Each number is 500 + 40 x the weight over its row's rms, rounded and kept within 0 to 999. Layers, rows and columns count from 0. Numbers have three digits each. The size before them is the row's rms in percent of the matrix's.

# down: layer 8 MLP down (transposed), 2048x256, rms 0.0713, rows 537-636, columns 192-255
# up: layer 8 MLP up, 2048x256, rms 0.0773, rows 538-637, columns 192-255
down537 099:471515435485488442467527483512487507603522429476459433503497504498562516456503515453515470485532535507535440549411544478508545477506492536480541590501483497490516497442480486469447529539460530
up538 103:458510496503481574460496424516457498508524426488516422451518501541505489507453445551470461540498486577540507459539496508535506546540468507496474535489441483458541522409457508513528519484497541
down538 100:485494459486468502455431520471494508481478476535455428474487550499484462465505519507491497513533437558492455513512450480525521509547498430467503526505543518530495548463515483510547487539443598
up539 086:463509535533513478450547462550403491482531505563477495395455568540593511458448486554451477506517512570466498458539554454522473488507504564512555451496498505515502407539510538464521449520525467
down539 089:472557546484513486512493493502474499555468540554542459458469524418535520497469492470500538427563568493531580483474489465556496498546533463464530507463518498490510448505519494460482496543488538
up540 116:464516530556494511526542511465419473519515488420491464525512497505520480492492487511508537487485504504551475477549580530520478530483493516508564485493478435493470571497427449471525425545444499
down540 115:502604581516483477558575451518493452473472561500492522433505442549526477487420509505527517464484487459480508468540572526503475465515473520500421531580447474505517507498520475426472435499477508
up541 102:525481468523518588508517421494444518543455477569487452405482441498574554530513529458499472433498481511476470521590532486415523522464516492488516564536469424537550505479458448577469478591560580
down541 105:541524466530488523509536533499496556529471490460501491505471609494438431431485456567491541475548453570396552462483451587481496472568520523534484504483496500467525453500464524518510481517494533
up542 119:511472490545553564513500546463492507500514462468516558510472563558482504561449499556484507507430487500540451436565459538479508514500458519487471486469439508416591435478447553464461493474467555
down542 109:526519516489555534529513475451496475391516523459567480466502541533431511535510486504541481510420453528576456448518489404487517518584459527502532525550455448492481499449492493464478524449559508
up543 105:553533467549468599507507567458439499434517458512472483492494460505532453502470478512482541500442509526502516475431619458511589561531517466482479523456533404498533464518464582449521491514461468
down543 102:528587494411494555507474436470466487536479513478454483465503550489590517448505534594504485506472489539544501518449488441555481487439460532487447496502491477526433519482478498539479472490384501
up544 100:506538479486507569534496467551548523426458478510483461493508495542466491482507522503462502495474475500515559475516500451410497465402448513543548531502487485512548465434505482513462491544577531
down544 097:436525562557524425491499493497483512556522526530500531466522503441500497493467415541524508502455496486503433504510475551533477589586566507435414470493499530519426469502508498484500522506478468
up545 101:496461539482488554440456563505415554545516478493484416455521510519592526514453501475488544529530510473526471508455473515473500476529501509512484573524510510537454551433541525505559443444504563
down545 105:503512458468427526517544483521533497536503547519545471512501494525445489563488562522494450480561525456579524493518538520412452497552540534454538521510446547506424412486487615506489494575488492
up546 104:435422489558476538493508436498469477513504461459487481455438475509490591565548548446524512461510488469481482519577545507406439524431487490510511488509525479428486551587543442489490469530564552
down546 107:577497540505498451469456559540473487524459551474497447521515524453486487492495522456505553501532521535511495515512508538532545448522499479564471532556497507480528539437567479498439525541495453
up547 090:511485486604508537581518536569468570543492530499451480539483539479533489476462530532414552426515524572500537516532505441475443513528520529509480555461470531506559449543444482497467452547573583
down547 092:571450529460506446437533497487525504510440472533508548444491515477498512498510497526452457550514505523529525513493429561642516458473506403499528533533522501497449589384550492506483477421526491
up548 110:488468486458539507534507457426503464474471522487491507433559573506546515454462541565498562454465503492552484558480516566500512508537482529493435495492523444448449507449524479507524478383475478
down548 105:504559472462502443520456437495448414479481592564478562522493546510523503553443460432507512465511481482518493506564503485476484490522615565482506470484532575539580456566472554507560454498522474
up549 108:425467435510581459458491513580538493508501531502440535478507552489445483452556541535464512454493424520549540558459480506508471548477597512501517511479479460488511441523471464475523536522515523
down549 113:472428443450504527485568465524468474506552485532499533468519578452463457535442551455492461555479487532541552528514490542513494484512517509506531570466477504472501520564511517567455519566488537
up550 109:503473484528450481524535491481453542408491513515465559504464459607479503485468535502515566498530577490484495542501487476454502468458570516491561477515479566521533452488476517489449502491550469
down550 109:468510483484529531479522492468465422487510495494496473526550484454522501520524443462475508501522505518564584533536518472520480514463547544509471470473505497496526476503513554547545531527466510
up551 100:490539510459510476482494425497548425485441535557476571432494551536499490517479545537498485466511495563503536545535464529473384486472517520578592514503508495454496539542493487532464494455507549
down551 106:504592539561502537512564549501366538537585435487500422527529460541482471520533514475485512512469498510471480384419530466486571479488487480475430469459493502539513480438480462441547529530504464
up552 098:550508529464549459504551430505514515508445462458493504464506544561530477440454501571460484462511518513587425455531491496476551515494543513484510434467472510470463517483503522487503485399459535
down552 095:569483439465453482481438481473535497537553472442446497536466557466491501493541521512458498447481502485554443534516554529509485397482469450486488630451514546486494507541476485469525551548451548
up553 106:482534422485512562455522511515463500464494535478468417479547489499512432495509520540535460470477442569479507538548489433451493452529567562511550490523492466473562509469440557508512500493584484
down553 103:495451407442502489513440560498472472468470498429572546466477531526553470570410441517492510561519466476511542526492473471544518506482452471558477440419542480503501529522547522490377488535515490
up554 100:554539480503514450528493497468542599496489542498477532561494469497480473483509524509480485557435448481503463510443443523506464501489498488484450534487542434470497532507527570456495494483567472
down554 096:547499423483499495492454510488536506546460536510457509566503479460451521467471452489490579544509532431462514576496483490507527514427466437538531446474471564498454419489551574516500497514555454
up555 105:436602443484508451561556525479495476504504522499513482406471524513485541548463472485402430468516486504498521467500463539532507470543454638454513531432397482528482452477463558405535468447513552
down555 103:520548461481514509484445439533523533498537604547529506462507387465465518481468506530502460511533560478551526472482459478470447498509495475545495502413557460502501580519456445445490469491479470
up556 102:515434522576487512572524402546473493511526478545474498460516572484549525512469528490552458455505447494514450577466487504497493485539484561508551493514451499500492447508504480517517518483568539
down556 102:578583450471494479484486521520471512452462489563519538475554534463514491539511511484533443442492505488487538501451491568449541511526559511476497391461525595511531504475551553563498511548489489
up557 112:557495411512530540535551412469541496451480473562462502480436550475521468496556531543515517511519462582524486458558529545510471467448521521503580442479500504554504491405527439538471513522544509
down557 112:483516464452507547526418465450508432421512470450476567519536497500450485515528461440494526423545499505517570500539528527532496469475524561580527525451550460554493491514501514571406478509510449
up558 097:489515489541539485458503519556547542487541534445493505532481443522511428473529474529346489530440471597521480538496554530572493503581476536473502523483494548488417435508571520415483514466427516
down558 095:496502509484491526541521522543531464429451518517539541507500461533545437421514498486468519484420415492498540529492518455442568481553542546422469534592485565532499549460472434443509512521464482
up559 032:483469392541491550532559470533466555526492515491418458541490533514496511511455469510455510499437472612497483529541575536516494471529493599461511522474462500480535497567518532483549505486494481
down559 020:511488505537494471490561520472506490424490543508431464507489524475505565516495460482519500462450515451541546658488463430491488530541488510550495536494493526509499527484541499498457440488442513
up560 094:457453503484412471437501478567419462553486502487487483581522544504546445520515486491494544534541519462487442541547493490481501582461479521482457435456515504483490498442502443484545494485483543
down560 096:490542518578489491485451493443505453465482504539573512525500452539470524529465496534506448445488507514554565540483561456599494532425464497506510508535487484420520491535570454505498480577457486
up561 097:446513514471522443549535516542451487565504477514489443475479572477511505468505457518564476468550490471466458517538501474477490499590501518439501484423480521475493505563555506540522463467524484
down561 102:425444551421437582549500458479532507449522503521513457463477461521531584505580450516506430520528475391543466499435464432500521501458522433526487534502470466482453447537509507507404537518542451
up562 103:575534509508555457543496522504469540514416503491521434515526471482482526491504520492552551521554460527591481521528470521454452522589471487502544512492455457499454541538522543432521536425505599
down562 108:527486461485435501485511566550427508504478477539493586500519498487493559481501645508506521555528463513549432478446455502501479537495524506501518396521527446510489525465583509546495509435510551
up563 102:452509474434453484412504434513451511433439478495495487478439550515548558522482485475483481505496498533481542516480593442519495647527490489486547487535478444507510532414481485522530621568616552
down563 099:497472467513491488424551464465520589482525502511457529540496431512481440471459420521505521473487490525525491405501526525482480515492589525494557479524487517527507521570392551582550529549509536
up564 081:479450437564491526457502463508571470558400454425480448483456487480476502521517419485501533479494533552501525508511480475501476540438490479431417505498546539508480552589510462476522491549553495
down564 083:506537549528454540520531560529383546499505529497519429530522470565537432443445503477503555482491519504518537458481566478487516509533561532503502543413502445459495457471454486495536483472491547
up565 094:473444525457553478540538504560473472582466507462452544510516505534527449411426534557480548480450417487474531522537529495551475537446464507491571510531464418442531530556458482486546483477425476
down565 095:475471539474496467577475557505475519491500487541537503554507464577553535545535575491553503531445529454493576483414508524465477532450467501501536537563455493529525465475504476507544550513463456
up566 107:555534483519519549517497482557628502451494446497518465473523486512498434492473530499509556461453485500494509466498536520486509514541477561557512470505509469519515473458496458486454499528467595
down566 106:517511524481463467485491511422513489539525527525537473470408437544519540540468532575549491459462552515452507481555480506583494504567415493443505505541538516484466481547479443502543545573534532
up567 100:524491459519489477556440585466518497446526493508468554475575541462458461455428554525515500399515447560522496429487514573520544463545493482534517547494419435513474457530462574471552581488526532
down567 098:576481465480430507434491551493402450540468524510527529480479490540514436490491486498438522543570445502516498430557517517507517501485462394451504588491466573483506470538445433538443426502456468
up568 105:452447469512593520549544457407463439549521480551477474431489474483483437510421448526512524506522446522444463398506529544449536575543504500543553533461507454447571508506458526517485449527555495
down568 103:489427547498538456544557542474564474487474443501464524526494536515543576483528510443503450545458552522490491436494422456528449472455461491503489480490533472525478456457530394531507541473503563
up569 111:484495485516520497451508423524517497563479463531533517501476477452533433487474462430523459494458535541525493492513486550503413543538481508494487428503492494450512509540471491487464468539484486
down569 109:488486567465543470504477480441476453431545509487495544469466488499526525503557460513455450504467487553536506540434526439493459521547493491469487493548541519486478512520477577522555474536506487
up570 098:423476520480519455529483507537496513488533504558524530515539512578436560417526446514466522517540469534517469448433519522458491492487481515436433552484498454507530451574472401439550518436532472
down570 100:521460571445544552562488440513510504497435527461485511554545485514563480484499464609494447481506519514517533483464466570454459489573597553486492536575488504483581574473506441542492499488501461
up571 105:405455487534489538539536415502430511512446399486461525457512514436492541522463594495530475459522517477466481502534547517434422451467466524517517511462518529500512519562525466501498536536541451
down571 106:529520489461464468423430487509513496432463500516509551482512502448486498548504505514426489430543560519512511530455574490554509454508569436524472493489534506547485506451500505489501511411543526
up572 088:507480444520496518457533411477533555539503510507456519474532500516519541542426465468472519503446552511485501465571453543492514541467478501500491422413464484479482505587505530495505469486505513
down572 093:432494432519549490504470502503485511549543578507485511596483526507452449458468552503504498448541607525569509496547553396517502469535545425527475548541508548473495502458507576494587578545505471
up573 099:430530491406503489477479534470514525477506542511496539495525519500449535452560533536452427439487484497468443537437493568451477443501497563492534567514469546474550498521550555449492510388548478
down573 102:490544543478462443440512461539531501506513586492472398485455444465573478453455598448481487454573444564531491501528570438436443452506507501483510511499480482509496489470466485558432515482455589
up574 097:509482432528540556500448413449544487562501466518479447546485519501487512501519529590505557455506490545480405542508510488529499495465473514523521522536545448456545535481475443494474509581534481
down574 096:459451500502462534475440488515491520470550499548420552554501473555541564542468500545485421507506515450505453486503452503535474529452459486487518507457568446528491472491433510486495507529535585
up575 111:444560474463447515576575430556540437479478503472486522504504548482489362432516495536510532446458467512546519559513565526520521471484479528550480585509572459502514569522423553519486528491543558
down575 110:446521547446475448543441498470475456521455461535465486485534493521562512470519537515559491510433504472508477499457535521438576494473460503560524539476505427524520564515513466502476559468523474
up576 094:373410454520491529491461465512497493473517454481532426454463532485552564518490553496473510563537513511479473529598501583497492511483529508532537535479437524462474450459531497492477563479544529
down576 096:486451495493424584508450593457471524445442448494498508491444507536563529488475469438500509554444454535457421530478452535504597459501464502507506599421517495483524533516469459496483452523500487
up577 098:508532442520534464521518488485510576511554486501497570414452531518414525523518481589443513469518482502531443488529476559493532481522454537521420495520498499443456447429463478529451372484452526
down577 099:459448437550509482525458568480469538610546586518404514457562495555406520497475508537533478515512447529518497516491515479441525531560490433465503499483460505508505566514473491477523566520459551
up578 096:470526487487514437477553501487513541519523475487456460447538642502534466456522572477439509537560486512495465541472526566494419451541506512488522544496520448503510476456545553481558496529510527
down578 094:472432520473491480503445500479425470508609526515491516492459461549456467462473535503499531486506461589569526460482504473513540475475557435507462471414497457419460518527516490498521469530491499
up579 107:524551509461458490414561426512464520461525429476493475521477489505571527446489547516501511521523513500498454522527474503530474510464484584489545515443434403496458475486582482527559457572562508
down579 108:538453523480526424455436445450484545570462449497493469465461561504508434539485374575486472541472599534489562484508512540466436536520479532473453496552521505469448532468551467494549491488516490
up580 091:522521495429459476520549520495486499417533464451483483413543502475499466502488530497526525498509470534501471423495534526559593402502516497456501465507464489523541572511487552493531507537412561
down580 087:512461510506535539496456478507507531576444536512496529523484546508538558459524462538468511515410528506479489549542509465482453548525443509484448461467519502407431438454523515521488448452541530
up581 119:555493455439571473468591460498544475503428463467492447421539435480459486475499500510494466512480505496452478523537542557516457459491493476469512459539503539425558406575438580514509562496481490
down581 113:585542505495539484562505498530549483478493553411456561506444464528502492526493528526498481494494468506518571505533494427490422353501491499477458483513567597489530424529485541565439506476479487
up582 103:447494509521487499538436507517477530508462509504504512473458507513512420450532569531464536472556510502541402486562494506530479551485514534481412513526395566498517413502504420456514530460481580
down582 100:487508539482412492434452466523518483514487559510526512478450490489609474516500530490546461516530568509498516445534475550470461603523463418420488500518479489469464450536534513482520538465533512
up583 100:475480450508511493468536532547422470562478464508448506428487557551539535535449527485469500498512509455547505537532485571492448543456467503507572520447505447505520459564529556481517476492517559
down583 103:464488540508515506484396527512463485493500513513539483543512494498490520523452526487453496453542585503603510545520608428485458527526405435502478489526478447466466505522515437466482437542470439
up584 101:501412456469504559499534468530525511459399531528491503512435492517517480473487526589521518496417547535457523524472496507490496646551501515543542450449507532494566555448437445496487510541519547
down584 100:582537495472461459517507454528533500512530525528595560479490528399434512501509534465475501545613483553516513488530479522508507522443479463499476390563491499496502485534435465562495504569506547
up585 096:509513488478498513509587506504500501511526516550435460464419484544502519501514527522468527514514487467435452468476507498522395468459462525513471556487413495433551538473482486512556454522585453
down585 098:427569420530454501514489400457479553478498515534532494494518553526478528496493463511498493491393518521486605471500489522514515516516523436440546494539489540430422511503550527495545487572425465
up586 089:539511443501490528517498430448555535497500460560534532559547493530430388529488513487430533423531478542522479447529493435488509460485561584491506508529443516503515457562508495471547564444482487
down586 094:465522535486513397541489481477541415503459556516524516528499494474447506520461529524527473468515484453539471550479406552475541558499423481449490521487525479564526481470531456591487472548509550
up587 114:535437534564555484473508546491498530515499451486520446533526482545563537502520519506464453481501413475507427541435514537542568538574532492497534553481515547442479474500451482509501488430511529
down587 105:453495542531538497467504491499498481462514490475544550478471459547524524450457547465555396446491453435518483582498446501480559497547468504539506526477590512547529504467498458479482462426480531
up588 115:548540363505556479507539491461491559494508472540482536449446495590524550438525513564470513469506523544423504478478584519530477504489527545424466453442498479426464459566519543496569477499468465
down588 114:541515533423453532494547509477512526458519490525498480498510503464527452498467523525495555527550456484461607432509531543497475532483514498438482481524448467572510434453524595494540497525436472
up589 095:490449476535485477523493488471488555483494452501452478489508498482593511530412567511490434453488485527510504475522570452563530468511554566519428537496487534547482510563477549468625551460510597
down589 092:499378509520515416545398497501513551476450471544567530447460541475477538506476492482537472558484575450486524514514526513451541481537467565509480482526477519507473530497495454502518537449544538
up590 094:433497507497486485520490492498500455450482474529472397555467476536521499499532530531466543406505505548450450492464512516450560525550521521481506538473509504535508502473495459442457519496517582
down590 096:466495472546481416517524482481515470506467489423481479492539489538413489521525540491495446454560551476464520426500461610513427467511506574418537492515506462468489494512458402482466550577501494
up591 109:536457364509532499534459537529518549521490497505553525399521502438544423481530473527472471491521479538486471488616580415593464523503546492462551520495519456410558490500470493445477433537557556
down591 101:535457411506501508500499509514504464488497449541559509484499476500536488555540470490506479488521467470414504541509545472496420510505494430476523488530555494475501491569501480501425496531463470
up592 091:443509375526509467472571513511446503489491467540450533505503507567487498498509497475527551526441524510574475521473490475455547448463534505486486522465551445527536537562513524457523529510491508
down592 098:571535582507468411499541471463556431508429531503532472556474469486503494523506470464487457463555472521503527521479506435516538440534528500448522499522473590511523605483477553510525518568479516
up593 097:477441524545460573502473493526511482442508519508394516410533533535539469545512424526474493573493554514491431537439554566531496500535429517533449443492473527482495545419501518557528542551452550
down593 100:526529511540483485469573508488551526535515470527498548461500472501509570525503421401515573537484503468546468508468520500487500460479429465527511512476488527509517485564502501473467504473560483
up594 036:530472469477486606480523527486472525522499480468451481487497506614515505514579575501489526470506491525492435480492503514482492569530539517503503529479494491503568468510476520478557574530516545
down594 020:504509529523536491492433516469632519497515526524456497453452551476517505496508502495479519522546571500479497585489464526496403469478487527489492639524439500530478474453522436533547442507487480
up595 100:563490481492484496568565480528478500461513567462467498522529425554480445436474533440455505515489521514538507438458536514492545492476502486531486508512481483490575539569410465479524582537490500
down595 098:468586482488500479444446508503524541518469471566539481418473520490516596528507488561491477522513520445445433508513465541510458572527481466492462544491502500500428455445528565500480464479503462
up596 097:474488483540536445461525549449489564560497537523488494516566502592492521487515477486512485511513477530487473504479474552498454517517525486452497512425439490518536420528425456486499530419511478
down596 099:532451555443453432472504395521515477550473501479395517495473603496562529487461439590491508461458510467473494522522531431449474544513495521492499474499471600488487466486531425435421505545482497
up597 113:481523499502483483542561464508544549545497488495452444425584553476574458521477514466472463500469536508501507496486550569507486513532506555438525482523485458499550461449547538525470518465455591
down597 102:523492475491515497524468509547497538476488573497479527509460474443492575508521579448487479492478507545496439483414521501546467501459502580508491426544497491492496436453495543500484446477551466
up598 102:497503515482518487522610516481539501517493488517527569471504503456545562473491445480473527481451525528521504502433522530563556584571503608493458486477505361510469498553448475440494469463434489
down598 105:576492562467521462442438437492452532529523545488508490564494466442484516491537557473480478504474521488410499531449528546606388591529439414475430535481442572485472522462490478518469455532494503
up599 098:529561455407531469528511452507533447500481491434490490426485491495523513427463511481407521497544489533538590519472529443483414488462521501537480483416547515517507522572487562478513551456513504
down599 099:517532506502621556499537515470464516428484523442471494469476446506525471511623483483510481560540534486547458504478533446526566495523534520456419462476437489538437417505472538492484510513487398
up600 103:488478491572519447441472509506530499441479504494518501514560478474585505488450534542485558547431431533482495543564581544471541485527562466465430508540452484491522482497440493466518489458458491
down600 101:506451534419479528494482511473572533472573503472424523529464533497512571529540528466516439480492443504455486512417482484498494513492463495509503506542593523536505538509501533557461463526493574
up601 125:533529464453516451536538450461511506482485402490517506401446574552547489416451488551458436455513489512579454485506579595499504520485565481456475453474516550470522451531485619509600564427568583
down601 113:568485428520471473520502545446571511483564488487440553536481534455506508528540508489549506475510470487482502450491536567445520423498518534551466515518495463476477418464378571466532532521491539
up602 091:524474526481468487511490461519451514443528539425470564456497522481488488465468500552471590479475484533531514481554531403453427469480582534545506543541490500491528502485511549476471537508515546
down602 091:475488471421530466453470539420477535445517458449560474500527566463436516537502541517488467526584542538476460421488458542518469552520497418540507465536499510506499508572494618521499505510482457
up603 094:530439459486517450501492459486474463416556527519480563456453460521449491459515451502467446481513463504567497549510500560473455482495513578463475521519500496483477458592440562505559607443563496
down603 098:527480442484515470534553460509527430483547545566553507472445485465543489536506536528485491529527459550444499507492566445521454486510507539456499470464515476416542472485388494513521557514443555
up604 091:581511504535488517524549476492475431487500475489482521466527490564511481494474503467467559481493444493510484419470509483558553513535495527458484534487456541503590493512466492526526534592517556
down604 097:490467493441450547518561493509476456530462479438431484450467488493509568512497473520533504474486545498505479461574492508437496518488584506501454574547476491497503481506488495545529512451565522
up605 091:453524488508529537468522562501466503434517488484413514446472493527526515488523503506496473521549462484440434502485506534481515446472489553529455512509541487504473392485484511491474539498521455
down605 094:482453465490480495480525454507490493557473539505457550419551494442520444530497477501441480410493459548523538487483576550477530503518507492495524442507602558518566530516412475505562526478389532
up606 104:542446485479524552565534472490532521523488452499433532521506543527557559501432471512481485483448480490483417508458467507486515477530458509512478470369530417530502526531524501516473507450486511
down606 103:560606494482465441476470500516511467467531536444495573494503511524494516547459438430532458464545595528513527452517491536477524443478441451495483449418472488498509528573420432587519477491517514
up607 107:510522512509477516466518514526529524372524458470514469458417466500572468542452558454449541499505470510540512489545544521502557481529467580529477447539512498441518552537529498483526466586466608
down607 104:555494472481460509473521486471521492434546551566486593508436514481478570557463542580429521544462543468461468540569539459478489523451502555494528533584486554510525507517545492546606516525463592
up608 095:505567492498497520545532513515499486439448481480533491472435510482471497492494536546515505464408541479533482462506502486438512478488572580515443433525497506473560518504460435453498453442493480
down608 092:542531455511462473495461520467494534550578454558433548493491515518493533489491450491497512485473490481487496478493445545540451537448526557535504478536477458508501485493581567499525401497483558
up609 094:503542466536504461492511499503472552483480467533497572474504478587470489452431466482450441526507505446546456475454475522538526586429500522488447458527493463530527504519582514497550465501498516
down609 096:448491506507447554491491517532465449524478572516489463552522476467509458415554538481514514495502418468563496560542547444523448433515467498490467512551518557478478526465478491505493509492403543
up610 093:504491533491490450516534562513445496484528506493468581544511582506521440461561464482480530490466521517498431482550492516491464451490528525441440509435511510536466524579533483467576534518482452
down610 093:506489524516465487490450476523501548484434484522475541476419450543473568491483504445459466488511498473471489469496490470587587537436482528530459569570484475470419451467555485446518458483493548
up611 111:486530458411533519547514432433516495489495414519427546391478513542527538533480481568485521444528449540509471462492463515479478486456557484476521555437454460495550542526493552501495486459494556
down611 106:484520494506525530476429492555523481558460533510486556522483448523458421433510452515491475449571479489537508528475481525442545477512459416566565481469501537468495533529476512490449435498486527
up612 103:496551487506520592513508513508438563495546392474488517446564537541513527416421493439452511511461438523412464460508514508462515521457483529547524545446504510528609487501504573432526510523505487
down612 104:497532544529492514500462478491521608446474519541481470468494420531495585467548437406592505469488507489410497456475442495450512492534486481570507440522569456457518526484508551479457495480485580
up613 105:497503499547481426466497528502528495563528450450508474450526478480526487542511458503467483505462506472535518440519533502522525552497495505461439489504430517507478546541534495551574455431515550
down613 103:486499489485461502472526536458482524519495519497506457478541452460519553556558422513531470536493525521515476450501552428499472488516551418448466481466528502564448576451531438539513490496454450
up614 093:493475531482481581518515491578476534487498529478523494456515472482537419461425504541449498488376521537557454542500617527520538498518481521454528456517541510473544487491491494479480476489499491
down614 097:454483507418532497504507545518543494436472552522558483466424492465521478562547526538492540491528485466465485530523556409448568481506423452519545491507557515571509494419437428451493438514517529
up615 100:461523453480476472390511532583476508575451415467460609491462524460558513529484488529528479496506501573498505541493499595555499508531508539427501429451516491484482460555481569482528473517495516
down615 099:546477536547467511594513529538521518539508518455465454506547515452508440512484572527471499488490519461555522571501589481407475469483488509565511486544541543466489483509532456477505548414436504
up616 109:512495531515481500556538502500543502496473534474474550551424542469533433509525513454527572467491334504473514483448526504464542543520533498490488564521542413533549507503467478482468477565505515
down616 107:547459508481487535510530509498465563452466574439503456534532450502514486470462512427508459466586500451457511513490525526468522527405494475508471490483563500475496454487521495453559498431561488
up617 108:549491516542496511529539416470479515492489458517491455440570519518517512490415497572533503516529507503491435445440451560533496473515423530457449487520434457491515539456482575455511465423456537
down617 100:515457503506456479381488517489507498522480459547459516483514469541476485526525561457431452481540433526513480565493532464485478499438487506468466551443514535514536465468530495568499545448462509
up618 096:548601497481529463467482421498572485455444509445526532407526500522483482495431431474463471495468504505465486571612487578468440470498534507433512505511465497474493527534468555500510470515559523
down618 098:507602520533522508499571519513527475528432544478503510448515433505471448462526539458555493473481526458446429566487443483500513415473519487499495533478513455547525578465527463528477476576545484
up619 102:471451441530493519520522512458462542475489487409488399477523471506517506589458526549479562459446486579484557476487536494462431512446496508543474547435495547474568556501478523442560440527497529
down619 101:512476529511540514551429562450559453529516455474468483497521501519530505441371500539488471475495521566509420510521556528521532487580557460550496460581481547535455523480542543524557439507510557
up620 098:551511483517514495449510541498565539460473448436435478496412477557484495497577543473517475501528490541471441507564516515499531450450544496507421515462493515542465518562493472503534508506422502
down620 106:491513447491447541503488502448407565514508528540567509497517512477454463531488539495486511489437439467488553454491521497582509462592470506522543524465469566490485498515438493450486471514485527
up621 102:537479524483479478593538525508422509489515479554480529510573497548459475545435504484498546499505540488562444509383444567510532495511535519418455581532507519488462467458460500471534494526528482
down621 103:485422504455516482438536422485523402489503560493436482410482521516520447508439433469490459497478506531473509442528463492488471505545463489545489491508389473566462488500512484541417574492470461
up622 093:414563475547499514488568423572464561485488463482474515450517564487538491418440426462476560452421522521504483488513469560498472562506436493509496491471571453482508564502473448539511411561478499
down622 096:515546514418478480521505450492496437435532538493547550508518515474554500534493447441483571548538474495509549462500501483479496552516515538536470496553499471511502426430548596500534506448520536
up623 106:486535450568532502555513516464452474529499466463506432496481476569523503478465468500538558472516550517520516499565512530501537574565519521461453460510470547481522545495484485481589555459419500
down623 100:422503460449513516501585431458500487572513441482520478516535482571468484497465513560418533558467552519572492508606499505509524467400513508517577504528442506507527552522498450521502479467507481
up624 105:540516455537458519565532512472489536427513477509482509549539476467486469539511458582468532443470439457453479460505585487514565514575462530429449511474492435564516502501460507437506541517481513
down624 110:524486484504425487545449525491463480512515524418458489524456431459517428470540466517488490510456465467479537448485567491485563494537479525435533492527520508585523466501523402511488467469499526
up625 113:482497452571528544496521481550527535472507389463508515561486498520506423510483465476467539449411495499491468455504494574577568497586481552487496467488504462530480506461544434467505463492490495
down625 102:468517409514480481553566516549472529466490511548500525509471574531547420524484490515441540518482488537536539490525494459487553453510523472581491507473550456613523487570491563500463546513418479
up626 105:407571496485485563525488479478521510436528442498497468455499548473519573521420469490513459501485552514409489478506538585572469468557532537485506434487485412483487542518491460523543501537531441
down626 101:499519470511498505464455539474514543454526496547481495458481435437473536449545531492495464464461486426501513491508517509508473467529453458523499411486501491446534454480503514446477452544480474
up627 098:482483466478519520495532427443492527443528515437492535399475552489527611422493477506447449480419459467527408505496544506529520470576547491456565475455455518450467489468461515506501539470466557
down627 096:463517498542456480539506477513459507586516451526450490485557503568501529479526503472541505557464535495549498500573544464521470487484461547510521605489499491506499466515450513624462460562509456
up628 089:401476533461519498538541517498498525485550541459518497441467513470530564519517510481423533460505508484405501447461501434483509586592523551547472550511489543473493488488545510461484476612475510
down628 090:546494452499519483460485497581517501503534564527467507568464486502407449472527497489486570493477529497549444465530456525500488473457540469498496476501501440489507430570464518515477484386498544
up629 109:522443484500531566524495569449506456531441526439459478564554457505500473478490537543447519463493436458523448534522501466525540446455489523437509478426454483511537486526472543463548543425549516
down629 111:522505522509480515469514523512486504475527574450441542534532449427464510476521456481474447519500479433535509525423503427506515448545473438464483482449524523519501458515520506472548485482452508
up630 120:559486513463530504460517464474419516537569420513510512531528490486461489468539491520457534414522466557437472537561513461428501561516526499471519557462536469501561536485500465531527486510484526
down630 113:543530533465500577487509496505493576474590481466406444499475469531500488549585519482426461521481480488477428462486574431468497548454558526489481511447528478466528477500514517534529525541498489
up631 093:472432473540556490491496485496527551523487499482520420522467481471460455571499506539514485472457518460462419466444537476538479523458514501443508468387513523442570503455539523430481533571505483
down631 095:513459508515440546514494471497415507543535579470479506411481531486565488506508533441491475517570492485508590426559528513497589533457512465470471498556490523548435495529494504535528514514487495
up632 095:456551472468511548446525459481480454498484505550512511459436471538599532528518458440484430436466540507433437510480461495493499529553496499433527518536528490487502558532449495472577517541435477
down632 100:488472533557503479458483504473406528525444528488401539516395536441483455492415432448500530444450514524510535477513508517452471482518512407497479496534567515547462435557469498450476509512568509
up633 099:522495522545485554508496505569486475522512478494507511561460473520508469475588462573504454461466502496497405474484543508476515560548519490448511480454485399412502568490417476526508508557548501
down633 101:579499470513512488471438437472458498529496488498535472513431466466516504458543410544587521524570538458441475486459477495542571526473476520523482484499522529634433462544494416473481453514552513
up634 104:449528495537484495525579525451458521551426536433503524536492526452575549461496532487529496494495489511491491415510454576489449514566454514468475522452509391534580402512561534420529506529533545
down634 103:540492485471552496481501505493530459470511612528490525446492518550505541592483456560502529506511499488539525555504518469507486532420514496550531526451557529517569533477496528573518528483581529
up635 098:457516489452492427493578511512452510453487377486505512477442537503428468488514479546512533457408506472521531588539509459518515484480485524552517539463543530534439548532571447504501466478455475
down635 110:494481495449501398544451559514527503426478512456497440563461470473495499463545504504547534453515549431572500489418510504489482506523479465502560514404502551495548493474484550549500537495470578
up636 089:506438478540508504482506426471524435457418485485491477500508531477560520564544529566478442524543469508467526497488511473403484535459509478470518581479439496523490522464461485526527509500473598
down636 090:539500532466509504533568430487499513511449436493454516513499500486560519527518445593457522515469469508487494427504566520492475433510580517527562569498491409540495460482568553540455451458509483
up637 107:490548496425508577467502529496506557437459473481508568453510458514532488571487516474493564502524452510539429454539559511481485477497513521513493483489405438518524548491423462518453540543551523